config.toml
n_kv_head = 4
norm = "layernorm"
qk_norm = false
bias = "none"
tie_embeddings = true
init = "normal"
init_std_o = 0.00596
init_out_by_depth = true
lr = 0.00719
lr_mult_down = 2.0
lr_head = 0.00814
warmup_steps = 200
schedule = "wsd"
dataset = "wikipedia_en"
Each number is 128 + 24 x the weight over its row's rms, rounded and kept within 0 to 255. Layers, rows and columns count from 0. Numbers have three digits each. The size before them is the row's rms in percent of the matrix's.

# layer 2 MLP down (transposed), 1024x128, rms 0.149, rows 412-518, columns 64-127
114:113150105171132101084141075121123115120100165146099152161176136166131131142105119123159157096125103104111115127128160099115161065119124126153131118143112123125149138182120157126096131131144136
103:110104101094133153141138124153152168126132152131147067097153128152104169103145109116147109144166114164129151100113106125148124099130125114151148128133158147139140114130064076161142171108113115
106:146166134132093097102119105117146140127136122144159130107144090153144123129138175098094112125137111130136137159080133156168078126139175101122102122106152128138114143165120164120127107134094125
117:138105088128174173151150159142121156084124134074120142089133165145129108134123142153139105109114119119128100144101125161161154121126128117148109129106109113146128135099151141103123144114142127
099:124139105107144118109137101171112092132147103157126127151139127132156129130126156145138137105123110143147116068099111086191133161112086154137123119137083130111107172152143158122154089170157080
101:159121122096145119141167111110128132135054130104067128138121150135144150134174154148144160112122109086137167138139109116120108168077115098131144137162143126147138162121149195117099115077137160
089:150139133202083155111150098108139136115121115142106113127140113107099118182143127163144113088161141135130099096177130165121158143094130173119116152144139185179120087143106109128105114113146117
100:140115140129075114114116138157098167159135143130120174125119142129168116133118113145133122141158104145144109122107141172146154180067100142146142131108155131131135068122102097140145122092127160
104:125122137129140145134106104134114106098085126104101110126131130137106165129187135129165126146154131073126122121141134130115118126058149132103135142170086147111089106142103109118139122102125148
103:137120145170145124079131133143090134142168115129158126127122109162131140136125140132144140091132132159137150111153125142105138195108088178064144096130142137122135119134123128137153101113137149
090:136161139133144144133104118098103171134131172116137140163154132148177127091097149111184113113159140150126162124114128117112114130145149141105130115098131148135102146119114131139094146116135113
098:142155127098139105134127101146123147140145129103168170102152141149164124098125095176121149165125117110139131127139076123120147145165148158114121115097142121127130107133143083137127174125102078
096:160126112098122126157122182106078174133156116126120134173131131131102146146148112166148126157152155092149128134134103145124099113074077140089104133106137136173058138086143121135128146137112121
095:078092128149108121130116109125158112140133124129119100130141145093111092171170152118137119141121133135121130079104068127147157082153195108121138156114118147124155131169110094173125107096128131
098:149138105138125138133142140125139102101086112133139134088171131157147153118144146107143128141140117125159129123098137108167122124118125139130152140089076129067144108136131089118174160136143129
094:093103138111130103129091154134154131136104124075155108152127123127118103119141130183114140149147137152127110115102089130135123138156122137121117130142098174084106125107151125114196131153143160
104:138110126111142062073141111124113173138146148138136131141150118161133097172134173095135157140105120167170136142149124176126119143132123106119124099125057153130159118149125153112137134125110141
108:151142122120129150143130140151102125121164145131117127142149154159096096130146137163107104153157116113112156101113154126124132132139115100113084112115163137119101145121121153124104147115055091
099:137113106152133094144177155134156144139122116135139143096166147147126094148128127105127149108124124155105098128079106114163098120093136111088111108128129118127150149117110131126143123138162136
108:092145137097151166131130098107129129114120093084104167135110106135131118131119110189165165137154085141127163134131140166088144128109113135152129133141085150110104161168151146104124108112108111
105:144143120096136096152088160114143126119070115153140165156141119168145126109087158130155139186115108101170117176143143161072108099136121087138105096131106127109152164141145108142186162093119171
092:153113124193126124172114144131058131128127158147119149112146136098098098099101089117121159085110097164105157140133078121141098126133119173118159109139122161158144152127131152165157116120149106
093:170155129154100098131109121126144130141140109106108104094121145130111128168102137150111113100132093136155159137151140177143156108133145169127101118154126141169124061108153116150105156140124146
107:148141149146180130120134088074115103120135152128113097132196121122109164135097137152079130113124088098110181125116122141124172144117162129141117086128133126096155110140130174143123089143092157
091:109153150125138107079126124108101129103104108168148118141098153131117101121167151108125123113099075134104163102155115123118171132099085123136128151115056100148155103116117150131130145163145112
093:121143126082134117140093110144118153155149126120101099162126133144129080139125167130112131155120126108133144107084105157159121082130120122136125183128121099118121124118132133098123086143150156
094:133206133123168139135187178115139129119089097124125109135135139109180099113157083138151118095117068123165093143135142142126131114100157133135136135126165097150154141136144153102145105130093149
098:114109149101082129121144157144159110145165163137154103101130132125130102137114111128105137142134072100112139163118104106154109145149119105096147097139179097134154128124140122172123133162104133
100:152114147134172084118145172159138133130159112154128124128128151127152127163107132108133128105128154118136086137090135083125111104114133069124145138138111167108142161137128150137145125109165092
110:117142126181106107151128115081140089167140185135132129155111089136129150124121140126114140126126093096152107153169198124107117124161102161120126132125129109130106139168130115092118102150123132
103:144086094100120108134116154173153099126148110144087093096130140139093094154148162052154138100114113131133119119109123151132165150103138155113186170096124127107157131192152109130120152132141099
107:102153091140108162153167132143076142131161143138062098170133123135131096108109147080093125158094159100110130124155135128114114118106155112143132117124109124119124147148134169085113087146192149
117:143171164111183175130140150146122164106142103180100131132134115106124089163137118125129121106133137161144137129113169162129159088141101116137122144173100113140102145130120099144104156118111105
110:189151167139071119127092128141121101128128138087142135125137119153118173150139128112159136137136183139139125144089178126136109120144151122139130111163133064129138113106137157123111110110142102
107:145136132164134143088146124132156093122125122096115062138125072171136128128117134156119106110105155091162162107155107087138172161101163111105159166136083126136142125094132101136131106151106157
087:130120133160153076094125142099131149119102120137131160137088142112128129160179107142151136163139062093110117116089189105112088121143130112153157143107098129114132124107113145100093140147126102
098:145118158109121150144088084102127142105122115135137138141120127179136135110062167104132148094138119121150138116140183106131086130104144161122132108117089151114123101136112175109149088094139127
102:146146156161105107154127146127105117110139153117103108179164133125124124110165101147125154127153111110112162108116150120119115119180132158135129136155139109149119075153129165122161129107045128
103:094136087110138143119134112158143158123117134085088132154120088097063111096101144161125106156117118178170168172112145151142121145116127139155134131074133148077125144154121131124113099140126132
097:118112098137132153107126159093102153144137156109143138127156135107106121119146117118151171138156114091111100144122126160134107098068115131170140116112128091140120171123125126106119128137139154
111:097159175124104137168133125182139120149130169159202122105139132099131069138110121169165152116135111104100150101126122147160122155145123124099132132143102115098122098112111112096114138148108127
093:129124139129121096094126163183134121109100157129104146133087132094126123093121156153143142155113129122148127120141116112131140101139095095122092105121129133167096111127186161078127158083059140
098:113122142126136123164171165128125099131178128117166152116139149067110139166092101114141103111143086152107114161123188141124106187135115143113169122133186118122126125132135069121129137105163148
090:077159123124107117140114125154113102141145116129099112125108136128115120083125122095153160111077147127139134095149123119170137142120113108137097124123122137120131136181169171143084135142100143
095:127169176119127119081089111144115096095119150104096124127132149114147175161127147155153125162112107144129151109133142117107103154165133120142140133126121150100110083116151102113122121142106128
092:116113098101185131099174127123126146127113129142138131094128158122125083158134124128155127123106141103129113191157124105161109107111115117107121106138138113146126121152089100195159132120063139
097:111154156140129101124127186147161102159111142095124118133153086078093153137152143175089102102163156134129107137163130117137105137131083108131111137131103172126153124115139135107138095167137127
083:081179147112146146136138162130108121148158100123128137118100100173137090130113168136128164128154155142132136120109107099138109165117118119085137125146135114178123128148125162156104127115128176
112:124203124114132154136113145117158156141120104126105135160128140127158148129121111048146130111155114128194091119137144129112140134126121129153154145068110101178135167121116090186109091125129116
083:118122137117175109118166107123184090121117134113130165102146160112127089148157128127122156067128128144127128149077148121123100098136096127151151140161117130119180122148085151125159135119125129
097:078114099158153121162091132108176156120106171131105148169134151116142124143143146120130116160132130108065106122130125168110142116132121093107147139150141204098125127130105143146100109096114103
095:160151166086146093150173136129129151122126098149134117107156166135148137137142117132104107142130119105119151121089130164125160101124103142113118172117159058105132172085128115118098124132119104
100:143134096119110138142150147142053117120076095133122151128091107163145128127134147128155108208114131153137137150142133165106181115144133111124124134154085135085125131119139139134119143103173159
105:166107128141084085136105118115145098171137140154148067108147122133103158118099164147159108151123097143157138147165130165109131117147094123099089110175119109126163108086144118134127146115155155
111:124146133116146140134098125122093094155172203121126083156132137126117179144156153143125101150120096148183104084102150155103113138154164132094124120092136093131131104129134093099154143168140138
098:139130095140118107109119150174152094143152123126123124087149163128115136162140129180139140164133135116106125142092081144139102164146133123134128177192143155147116107096099117110157172104130122
094:136136118120146171100117110117090128150116124104134143121170139085148131088105130123144133174093153110162179161123132145118116132091133143164160109124144164125116143135162126155147106158163156
122:122156116109107132105156133130125108139155123124108110067136148140127096129130146113147142134117121127138127122128151173121121137184110140139120128110123110086121143094157113168143123199098140
107:127077122100112139141153087179122124106150150100127158099151167122111102174136121119104129120165078116123154098125097117151134131125058164139122139117137139137146160140156140086116140137083097
095:131126098132164130149154103136121176097178104163145155136092121118146119114090117111102127138102142118139127131157125105110134133118109117190102094122103130142150113091183069127123079145152111
095:180120100167159104115152130123155117097167129116084087121130168098124151123170120130121129139136113142102133108151075091132163112119148135146084125143120121121108086137103099118128141139125129
110:104113119097156168106111104117181129100132151134135139129120116142124105105105118156176138144145131096081109136137156107149121102128191129122118134117133125076140134134141093122159090136167157
088:110095109110130129142163137156128138122133134120115161128142177129138112061150121138127141187123102180157122112158099127141093125143115177180134123089090148137115107123133125116090094157111094
096:116124121108166121111128162129145170124078082124141096136090142105123143125125104137135147095126141112127101128133157087141125113100114145161151131185069135135111143151124117145165124085153097
102:106072141121100079086149126117128079149098157140130089161115137128171138112111139101117149135126101124156130118132100130143139122079138128090111141126092111159174148136109184115103129110152115
086:113130182089129136088160087122151128123120136151100140153076122120130135137131143131080081126085096143176171121133155115146144103133117130099131095148068100137135108160093089171140122134124128
109:147106085118126147095124197135132069108093082114128125162104154100118102133132130087153083159109092136099141134151109123156112128130129117140144169133115127141135135143126164160091141161130160
114:106122139153067131090128156087096110106121129143158095126169137132116137115133091119119125126091134112097123150115193135133098157121164134147149116177146141118135127140099151143150157122131119
091:121134170118179098115121125147126132151134097098153140116160154099157105125151135094110147111145120068155122119093109140125104146135134109132121128148124089138105094166135085143138129058156170
105:142139120135125146095111100175125130122132113105144133108106120111174075139152173158133137114076089151134121152167118120155149126110135150110081117160125148157105143161171145105161112136140111
104:115130113135105119164093113100138161154120157129095127093155132146107124141180127100122150123105117163174149149135172148102120100120156135108119111128113125096066157109166157126115106156168149
089:135131135191064094124172092126100137128122112167113185136126135141124039133121117104129161126099159140107108149124134128155144147102117108122110113118124100135132134094141131138097139180135143
122:119119053137109150097156110153130145097132120091098151143114131123129153142131089111121145119116140118156116137137131146138116173085167134155143144131122111139144129126114109124118114144144126
104:187131093134140131128155123122152117112075147189146157127155162126142118132164128132167147124144132109113095157146142102103120127108132120108126117137074114146189167174119128139081106138108095
099:119126114118102124124149132159085141132098188133130142125135113137115122112181134143138133114111105136128158084145125151088131092131096100107109152149085153126140113138169131138093142092130117
096:147152138109093155132096108148105097130146166115163149100108137118159107115106122091110110119137080097138168117098111141114133122113169156161112133149146164102134091114105133102157160143127121
090:127142149120149151092161089138102129144130107151144159133163164095122168120123121130141090159108132124119111099128136149166159150149140162082108139123149117132144092134143077133157115099117121
077:168097156108107135157092132145084172097142137143127136110141126173118109126179148165111142138164102091164121136105121121129128097099160152086156190104107093140127127126118144091118124159112124
108:117096148137151113116131131130139130118125115154153138087121129102123120135135172096104155122139126161143105118058092183169159169131141125142154148133119116117094135159138121140164167144089163
121:119137147147151168112101133110132121127094090118136129115139149102106180109138104136096163132127141161133142146099138127086095134103106125154160080128152147123126145108155138136161148108100137
092:080120114152130065118098139139131126140129155163152108121141183131103116140131131074110117163132114105129144123154097141157138123126108111148139139104120143123128080143154158131100156139135091
100:144110116101135193118130120107122125138104139126155129144119122178134127183136139142168120093127093094173111160101158137116148076124144119105118126133093118145151121101106116135143132091101094
106:098144198151101165123118132089118147146121115081137106110118123096077120107156111112108169115124157117135181099126160134150186090119137159128147087079138116138099132137137125120168134117129111
103:110136077171160098050122097125156158114124156088123172159118135127156155104100128132134134138119120142135129102118080134132166122114149111136108103138144122106133190169151138126110115149129114
106:103143144157153166126126128125107150181037115133134146137091108139117089137147124115148135094135094139145129148130163149142117137075100136099146134139119129131086119113162138121143123120147140
115:135123127152169104115094091118153095164121128109130083181143158089156146134128125104138120162156115156091152123116141155132161106120131151145163131130131121100134104148128088136093138128085173
096:151144168111134132116097118110112141158134078097149156162142146110141097147140116106153161105163131125129149100128136117102139127118077149129175119118140107158109141144115109118159158085109076
095:130103108120126165130147154114128137086104103156090098140099122125128124147127121112168189134137137119156111129186126115124166113128109137132129128099127116108131130113136148152156108194117107
088:097143139142102161114145138159147175138110139125128117146097122143119078123086118096124105138163073109117167168106147119090072152109163124175112164116132148142147133124128132104172110135132129
090:107165146203123084147110142125150124093078149151121138157128118108134138127150161131093124124171108089122135153085137161094120112122152094164097094088096142126144158129133149164160151086093067
104:141110118156154127109151171193106111143119154141105138151139123115075130148137112114079145150124139144135091126124131123125112107173104096074128158114125144154142122067139147127118140168108139
105:127091159141109159147127129096123159156113090081113162127110161141112123136145141138139128101129141151133173148100120116145092150117117097126142151097121107147147158113154146154128140152113102
152:097108127179109119159117112108166153141132077084154119149123141114138151154156160171101100147132146142119150106089135131141105131131117070139132107087127149073151152130124151089151131116090124
104:130102123120142095124121116099135153132119131096131143162125118176138113062136117101087132143127138155114107131103112146131147109105156129118139129108129110115147169145074097098072137172149134
109:102129151156124124152127132137164140132086139151117107160135118103171175163117114125109126153170137077113100120122108149099131109108118144172113136108118070156131143122102098129099116125100138
090:107127182126148150112120116140101150128116128101075172155080148110118110141134115140113167104120124158098108122105170122160137125146117108104093144128143155136156094134099167124174120179126092
115:129183074143119143115143121108163118149097076127144116131117110109170078126150099101147098142117069124123138100165137171162142116109107137107099132121152120139113131112133132079107156140106105
083:115152119133169105127167150143139108147140165127107155123141130112120109130116123126113099099144108127118096140125140132119132136137126065101138122178143134104126142156159137165048096102118109
098:175140149135174145142152133097132115120100120100108175108149131156108106118093118122164084112143133144097091116095113107111133140140142114116096107144102127092155136081139131114158128142144111
100:141114098117117148140134149134121107096137139145090114153094127124215136115109166130108111153089151134111139123129160122119144109133120141085168147139051165140091160137156115101113138131120114
101:125134142100117145155147172127132149114106094158086097127106130113137090080132131108135178112112117139163110158141121119140140094127130146150099110116115117138115142196137163129172136152173145
094:123130129124114095143105133134128180102083147147158167177137120143127136120113147152097127114139083096140112156145149130083096148097133115159134092131098139106092180109124124121177120113137138
100:159094111115102130143138115136108127158088120056133108155128170161168126117128141094133175154147124122138165113120086143136142071143099144123126124127147121126134130148056145139191086132144150
091:158148117089132143143140154107144134125128118086149132141136148074126119155150150137141094108172147132152143110116168098135163122109128115150118108175108124136124132127173111101097069154142138
085:145083159119098200110146114142133118150142177103120112101089148103137152084108152124154110108144138154118108130134135101161142122083108147071139122101144132130092146133149126147122143119106150
098:144112164182149134110106130139199148135140119108160081127107129141116074173150126131123178134110095127152127128133119127087118120160187157153152105117133128144129091131123148122092127130122123
083:105117101128135138152129129142097111143156150131129094122120142126133111130135118100094171053135152113096146100114132129101164098107123127120158070151168095116116137133168140117142130138113113
# layer 2 MLP up, 1024x128, rms 0.234, rows 413-519, columns 64-127
100:132112158114149105146092148130155112122158168128117115133159104145166127169135132193111113141172121136126114132149126110156113132117121087129157117132122111165073165110119099105116155118130096
095:123108164103155111105137134122091152125157120176150137090126154082115118114076189132113104168155140140104118179167148162165130107136107116128092133113165102137131140143106126125127151127135149
133:147109195146102105122139145143109153101162119117114150091136181161135155135090105118144104140161136145114144091091157122105138142134131089114153072137134087144134124115127157114121132112144114
100:089097105089161113159106148110111131150163111087109171114140154118163126122136148130135122145112128136125079126157131131162167150143155119106129127128116131131126149111117142146127142128126116
078:178128149113104169151167075065078141132183125165170121092143149124116140082108108122163140123131133131125115131115118141111113140159156118119118134133135095111156119131105086112090161152095121
091:124159139106105089142137147127118169128128127102131096115109134133122124149155154126154147087138120130154154138085136133144116158135150147098148106121087159170123142112081121164132153098134104
108:163165152181112116087157100122115102133153129148139120109166157123114131105172109140126123140131106129133138130108139129126125097188120103133156095159121107165131103131130105115109111159131145
098:143122129110116106162115097143106155153142075131110110088104130113114162146126098109107124113139155175162118099115137091119145106179126101131140155124154147115170139097130113114137090151146136
109:130120116105115139171112126085149102125153102117142140129155147116128114105140131103155109146167077134149062123131130108160105095141143119110162163127125139119169169126157128112097146126130119
093:160098139142127103156109137133097129083134107096087159164131186110138103097101130129090125138094126139110080111106116117166115135166147119086125111157126105145148170124134132134120079135156111
088:142101142090118152125145100127144107141124147136152130099091144161137175139120123145133111140152102130094131093115122132123131111141113158083111085098097149143107156141103167124124108095157115
100:120143131169095122114150133145141136103119140132107085061154131066121146100083121104090156090158136152174103119140130127138119102153139115153157166125169182131131120139102102123102139119159141
096:137145138118116127108201089124152131085132106134130113112126172116152125139108109184133114138152121118121110136176142104144096143116135133119110125139138118108083119118095136142124143146104115
098:110150160099075080115156167142113137116114132128120133157140085100136122113115132186131143131071128124083120092123150143153156171157117102160104147162149122194134145100135134121115133143128121
098:109128155127110166159128139112190105129070143122164149138129132171125129149149106085145125125151150120110132082074149118133143143133132112118130123124136116129168131168132121195116135114141150
103:094163132116144106109117100152133118130087147094140108105128114109124132131154119106107147108152167106096143118088144162097144105123133123112149112165099078107155168107157133141184128079152108
106:159104154111119135096149158081132145099135100065108115112154141108152115151130137144124116155141156138091106100121165125127085164151088147116139091119146127129149109125077141140155138073084141
105:153153127151094154165148151096172093126115163100124153140115118114093104140149125083099091143135153125096076094087141102151171153127139126125130180149146153142114126144152117160124105109088131
100:153146157130158163131150130133130139126208144063159136110132125144156134098105148133127156087127079129099113126101101127101122141144150108095145110120115111127152144088112104124081113154111094
105:129132143154102143107101103145107149109146108062104100121109124146127126131120122134147163134121118136099139119167116128136138126109141132101145161170121082150109114131128102097120124195164142
099:106086107116132130097111130112146116152149128107092117154113101137151146115116141131174104186159151108146124152159157144118137167112120106121107122101094106145117128095126065141183142108130114
098:080081095120170100084121106120120093120093175131114104101103113136110116107121134102158133152145180144112092096135145104117142169114119144136155159083125125139144082112111092125118163101128138
103:111119102143085182151100144152175145160108111108133133130072123079132115149107118156131106111106138106101125148112189102147130144157118112180132134128132100133139171137089117137131119135125102
085:099113127118147158105112138121170119121156157102190143150113158127138122148119122122119099106125153120136096066108151102116159098109102131147115151117121162104097129109077102118110135167142130
092:165106069139134129175147108122144106136112102164102158087113152149126149115134101137087116133187133136115124123116159112145115141137095104127124124145124125103169127112110142134152157097131135
100:134110153114102108133140106096165126148101135107115151131104118112100130128125121074115111132146132095164121148141119117121142087162092129096141124106124115159144170153161123134111135153123166
099:114104155136139143116105160099135130145095115126093146136119129164090145133150090115132128120130156145136159088114143168078103108178127118121136134160116135115154136136138145142112129187109149
096:103135104085146143105133096106120134116154148112148168124146131178077138133136123188145150116179145121115097145097116086112164147156095121132157126140161141108140154137133127143123158107130107
122:120123098150066124129115142125128137124143114102144137167137111120138123163146160097112093122106112103129113134088155108168169150196125120146124128139112152100094109110156112161154128129122133
104:104118152125151123126169145179128180114098138096135152124105170128133112130143112156134124143149103134137121115114150131156091098116122132120088090128080147110148146119110140125119166097110125
101:126116127193162113141124100102111116055158147074132104111125102119134147174141108149108132147137151111128155114141102144117151133102126133101143118103162136099127152085155139129160131117120129
096:118111099146116092148112130114139085106127131165096127108143151133092128136154105154143163156140137138157143099115125177120141144141094121137136156116127164113103153151106143134134157107093130
113:132156121139105133120118118147066135137144152147140148078121124123095156130102101118113141148135180144086107132140139120100168120129151153110126090109147103133139130129126117119122127134162139
097:054130109155167092165126113144171116116118161100109148141099162111109161098137134130185144096115122128125138157116133170115152113106153126113110107123136110108152158117099138101133127136108149
094:123090116146144168117152108168139118133130153078138116132075163143098102080124116122102132125139128112105120129115144161104136165113075062145115129138130122114172120100121148136130091108147132
093:152094139119119122092169139176108116110126139148171127046156114132097117121125119135132137165134130127113120115121110119126131142146144140139137149131121141168141130106137133105127140105131087
096:134127141116138146125131144116119129160124110098138155084110140143163068162116128122110107097125126157157061101122114134135157115129140088135143097105110159100180164118129121128079163150142156
102:146113170110104089113131192132148131124121139075126159118146117087109131117137131130138140129134137149094141119130128135135101113126133075112128151128135122125120133122113170157069124123060139
096:159122141113100168143127085149180102133115146148158114146138129192112133151110086134108102103127122120132134151113110136123088117124122140135124136126131179129145129148119168137137091110155121
104:112127185124096176093101124164141135158115132138147148176133167135176119124128098131156142121126147162143132135120117150120117127149109129140105148135154137106144125119067092100108150104145140
103:098126116105150145118076102153129140136174133128140086134146131170125173120159128131120153092149099098084129135139175117101149107144120124117136129124105184115134115133110168153121143099151107
102:111118151120089107171129135123109159138119139124110157130085106148106130130120105108118137117127214109094120129117169135093136133141158117134169109118120134128127114127164152140116185113144130
088:142115098110166088151131122091107152177129125108147133109145174137087132131102166135106121160135123139161100148075152143136117079184115113114091161098132108141113180128129146130120157111147082
099:148105133121125143107120130162125082163102100110151139188133144153099082084109120152069171111133153086120106133102141121077143132129156137148115106121131093165168104127162103125104139130127157
096:164141118126112144095144141126099142132148117128096085123121123114113101085120109119119129127145135126125099086179073117173191126122139128144151127194116107138146122058154123146112158150152120
094:168114128123119160147129111098167174091108115137127089089087141116166153079084117171143132163153115129109097115099149137136129065095150145128154139155095087155143177123100135148141162082116148
083:104125127144116153189141102118113158132110137115152137104091144104150153090130129152105098124131104117134118173170134100134175126130147152104115131081137104122131116097137070119120116163158100
113:091173128116133146148139124083148145134148133064144100126114184091095126129138134113158122072113128150177126107099098103114111095102121130147114128150119102133130133112117107129176098112129135
086:107162150149112143136106146088154140130130145155116098140118148086158125150128104138117095128156112148098137104142134135124174142151129147095149106147110127134161109150129131080089134114119155
103:129150155112098129125134155117100196133131114153104111097151127163137133117112093161125117097130113132161147135141180105134082119133130149105129112126109062150076086134167126143104167128131139
097:122140126158091126096123167103142124158135117101113139165131100122159172110102151135116124148120164131172126084172138078073108147153144113128136195111106101128090105142125103144127128093120127
101:132132130138148113093101128111154134082137103145133112158148126105156093126123098119127141108131150120121121098100120115137120130174120103122131126131122156130107164103098137123175135112112101
102:082139105150100141171092149092134099089094162084103166129119109110140129127123113117086146139131143147146116093059118136141120161124127134137131127109145144105133154141089169138105139154113123
114:112158135138134141091143100144126143188160133145137153133142106134160110138106110107134125152122102124106105129115156125129136122155132139146152134110112121179097147074113100135088157137081124
104:129119146107134158122108122121184156142087109076146152101150169127067138149153135059076169128113116117127140132134091077153143126146169127120144105156153113150120105147143162121132147109138095
097:117138136133122148130120141142143130163141138170167112159138084166115126091145122126151127118088117109101100083141147146104132114185102133153153147148128106145132154116126156120141135098189145
109:130104114113103057108112169156114143091121151147121124112139110174134132106123098100160149138124084130138115113122173122138119136132130118167127176111134095125106133124111110106144113160102117
112:136179136112135178134105141115172112113122064120094126103166100139146136108108127118110121108141161186140113143157130126119115128153135121062145126125151135123107136140119115173140139139102169
105:125146161103106089116158134118105133113125131130150188109112095134130146111145107126134169125144122150143125135119169144137176126114176119126147121130075130128110151087145117099100136119152166
105:104133112139140144086135147094124074122104131109082151128111102101077161152149126098110138139124151162097098128124126107165120151152119117120074181124152134149135129112120157133141137094156122
107:114081119117107104129121095128131084134150124138137167179120118136152107133105129148174139136147173136164080129120157084107097121162106121140162123122139082094108139137137137151107121123113100
099:124119116128066096109142125176135087116140145158132126065154121162119132104130083126141122149126155118104109104134138137140123138140091090189152141132111106119162160127136184147107150107128127
093:160102132131103145146137133091121128132128129148163137151149127127108134094142152109105147130109127135107117086082133132135136101148121110135144102095148142119138106113123172114084107149105169
096:127145134120155162130131073150145153114129097124130153130126120163127134141107161127132105104114138139141127112138132102123125132145130128089134145121130139116141163137136128175111125138138148
099:122121128156121160128101126129147111116157187084100126147111087124146134121161168132158112111132122140094139119147153199095113125106161099064137173144108132115150136130115105181140150095112121
098:103169086116133114155108179105163143132127116163135122079153109146090119147155073114133127146129152142143138130132154099123124113113101125134148177113167105103120120137072143131107136115164143
108:148101127172106145129083130080131128110124126144140160140140118129097147099158091082135154116090126116137056097099166153127125118140101127133149109117137130129126141101156148161166111120114133
093:129134122101121138105117098147096144190147108104124116111117148108090127122137088160124176116144144134126116108176156139129146132132132117117190123125153106143091146075121114108114113123163124
114:111147130135116114139137142123095148147123123151094142106171122168076190102131103136121146148122162146125140121100129168130124146136132124112159138121133119118131134092095096140100150093113109
097:150113108141094127118139174135165127133150113098131113186147109086150135144115138149121115162114109098108136107127138124103133161179110095114115109180126123166120124088137124111100108115158127
087:134095129089150136144141136120149103161105197114130136142091119165103123119136115110116142083128075110127142107188174126100113110140206158120124128129129161122166072151122112082155119156101102
120:118141123103144117084152156121143144132092117167130117181138104137112146118103122146113098087104199134137150090127135088183136128159112126127092118152140145116121134124089114115116181093163152
093:144163131103127139135112147098093155108152103133157145133122155114145140150138109189112130118108116167108126108143133156141147106161150147132125125101081084128103095140110104085107144146106108
099:128163120111114152141154099124119170150096100150173144130110089147100138110131143113137096116157143105109096135144130115145072048149135112112116062127150105134145122092141162137153153091164095
101:148108100109148156133131163141134142114111127162104142090126117121143193081076139165122112144138159115111129125139116111140114171125150078147134126114108094137184119132116112107148092104170124
100:117136113105135091160153157170093149096105106126109132132095110152110134126160118113090114131125211128080088136095126117123135145107144106128125137102120137147090131159165148160138115127137116
073:167124102144155100105111111084137159115144080161117119148143142101107109125153128130114120115146103113120145093151076147126132091155124120079117158182103132144132102133153092149156164120163126
103:149126122119120116129151178141145116127122132123135156131137091120152107139105152147119133107145170170121117131119134147102185141160116104140104126133129140135084121130112152168134123142101152
116:106136115134129128153062162128138115139148091103163131124142145126100120106156140114120167094151102107125105139109135149123116084103132107106146112125111119138119132114099127139153128117091141
096:145154149152143167117121119115165088132097138140114142135149105158121141118104089142137139115129139170121061143137171131163134129138103123132166173129117143141103129139162105116134113133127154
087:103104149123145122104137109147158121124133184114114108117116156116120107155101094103110130118150148152112148094110123134198122140109088150130126114119142186125091142129165111108146142124154143
101:145105092131119133107125155117102159150116139146086193139140123149154132135108129141143152103099089140086139153156117100145148147143131112117143122126148149148125131109120132114140116131157055
104:141136112168098124134111150102097115123161125096088133148145126136147077138108179168133139152117128133167115165110145124143146079093119142109131103120125152109110078104160121175156137109113104
107:117132149117065107130155135109144104095113120121143115119186113143109178157125144138123105154114109126125160143106136179130134096152139189094120158138117145128114133154086110098140147113126083
115:131117129152166137136125119148106128151132122131118122166110132095144149135114106134133129101151162162132110087120139126132167117141153088126085118139136105144119116146085107107102146117109131
092:125127120153112096135135111117163111128099115146089116145112125146095164127147132131102098142123136117127155141107137125154138128150119098124179111142118151093128122105100145155092138157136116
103:136135130117141134115138129126102085132125103146148104114165113159092130107135130120157137147169123170135117103139201113097133100125091154132139147132153092118168099131124128147134151122185139
102:157091142064150121108127128190071113099131189148099142122154135124107150106125125123130151128146150158152140128155131155108154155081123095101139135130143077095145130068122158131073141148110093
096:144123099074131157119138131127109153154162143162131122119149130105143096135098114084137159133124147159137117118175131117135109135116101184094148128110157104141109112089132133101121173150180136
104:059125131150095129158135142125097181139154053135087152121130128133121180124063113143113139121172162133125084122107093119101107071122109123139152089149159141100140158112133131138110144118119152
100:110156114130135173099129130156097141099118140110161129114140169109164114098136183108157181118121097087148104122127130137156107118159171112144099158161125111135117101098113113126082109130155130
137:118099099131094100148119165155135138118153069105101142121143128131147117144121147169128097106160128138130143102117108148150123108154103144122130128145152138107114104121118112117180146080099132
106:165099109091121129120139087121106149145156090109095115106116169127119093157109099164131092125149101106185108146156097148099101162173137117128121144112135117135086128143122129094165162138154106
111:109133123115122138115126153114127151110097130115145155121125106129154161148155141147131140142081150099123117112114062116149198140158147142110108117116111153131115131168131075073087097158101138
087:121131140155153131124111165169151133128172124167136132113122131126179114115100148156098128156146135135143081157091130176107151120171121167095144110120114100159152128135092108145113100124130126
109:102101151157213175085132091149096135125109135119142108154129153095170124144099077097145107121159141148122122103118170134164146128153138093136110096136137112169142105165080119117136116120120084
089:138134124151104166133094160133157161144142101141136112109115134103144106117093130135136110164121117136134102093155160158134134069165136111105150190117098086126135123120142131097119174120121167
099:117071120109105150146124131160155134101130146129125131128099145089132095159145113113105135129124109100142129123110116137165138142177150138096149122118156136148126130171126133146123169156157107
105:122114132168119135129139094159136117140073152118116138115166115110138100171079149117143136125156107106107103145143124116157131125127101130135123127116203122104123151158129151120125148136087135
100:116135156120131152138158133114156122098133138142114101149118130121174119112105120106148151138136139137155090105164186098099124107154062106131083125108122125157152101129159141138161129137145143
095:066120139122148113101124148128141120095115133099166160176123115124148145119150137102097076135119126117134161162082165136162175130136136110117091205106115103122138133101142139142096076120110144
101:105123168094133136160137086107138113140173126124128153114105082114135139123156124138128114120098098142168111113109142096077129107126170154133184160138123150129106117134133079079119097139143135
100:132171118153156121128099124182126127123117120147118163096138164146156147100138112115134099110142113104130102136140138119082122143119163075111120135107136113122164150193104149157119137116114062
084:113142104148089118116115108104102144122134128152171148165150089138129147141133145154131144136116079154117126145116097193118151156109132121109092147168124079097124159131098101115146135130129101
100:095135124147138128162122150074118131078114126072136127118118145094128119118126120137140147110115109116137123112111115152122154111141166124108147134135077098111158145176172132174106049142109114
088:136101182137116131132134125134142160121139143161131136166141125133140149134138143102112137180154119138139126126080114098159128178183120132092110132120116097109138107132094075138110151124123118
090:095131138105100112125109130135101128161117112075112128155121120137093140150134108141089152112179152141084133104137080092155164146132130122132117129088189171104155151093113134093131122137115122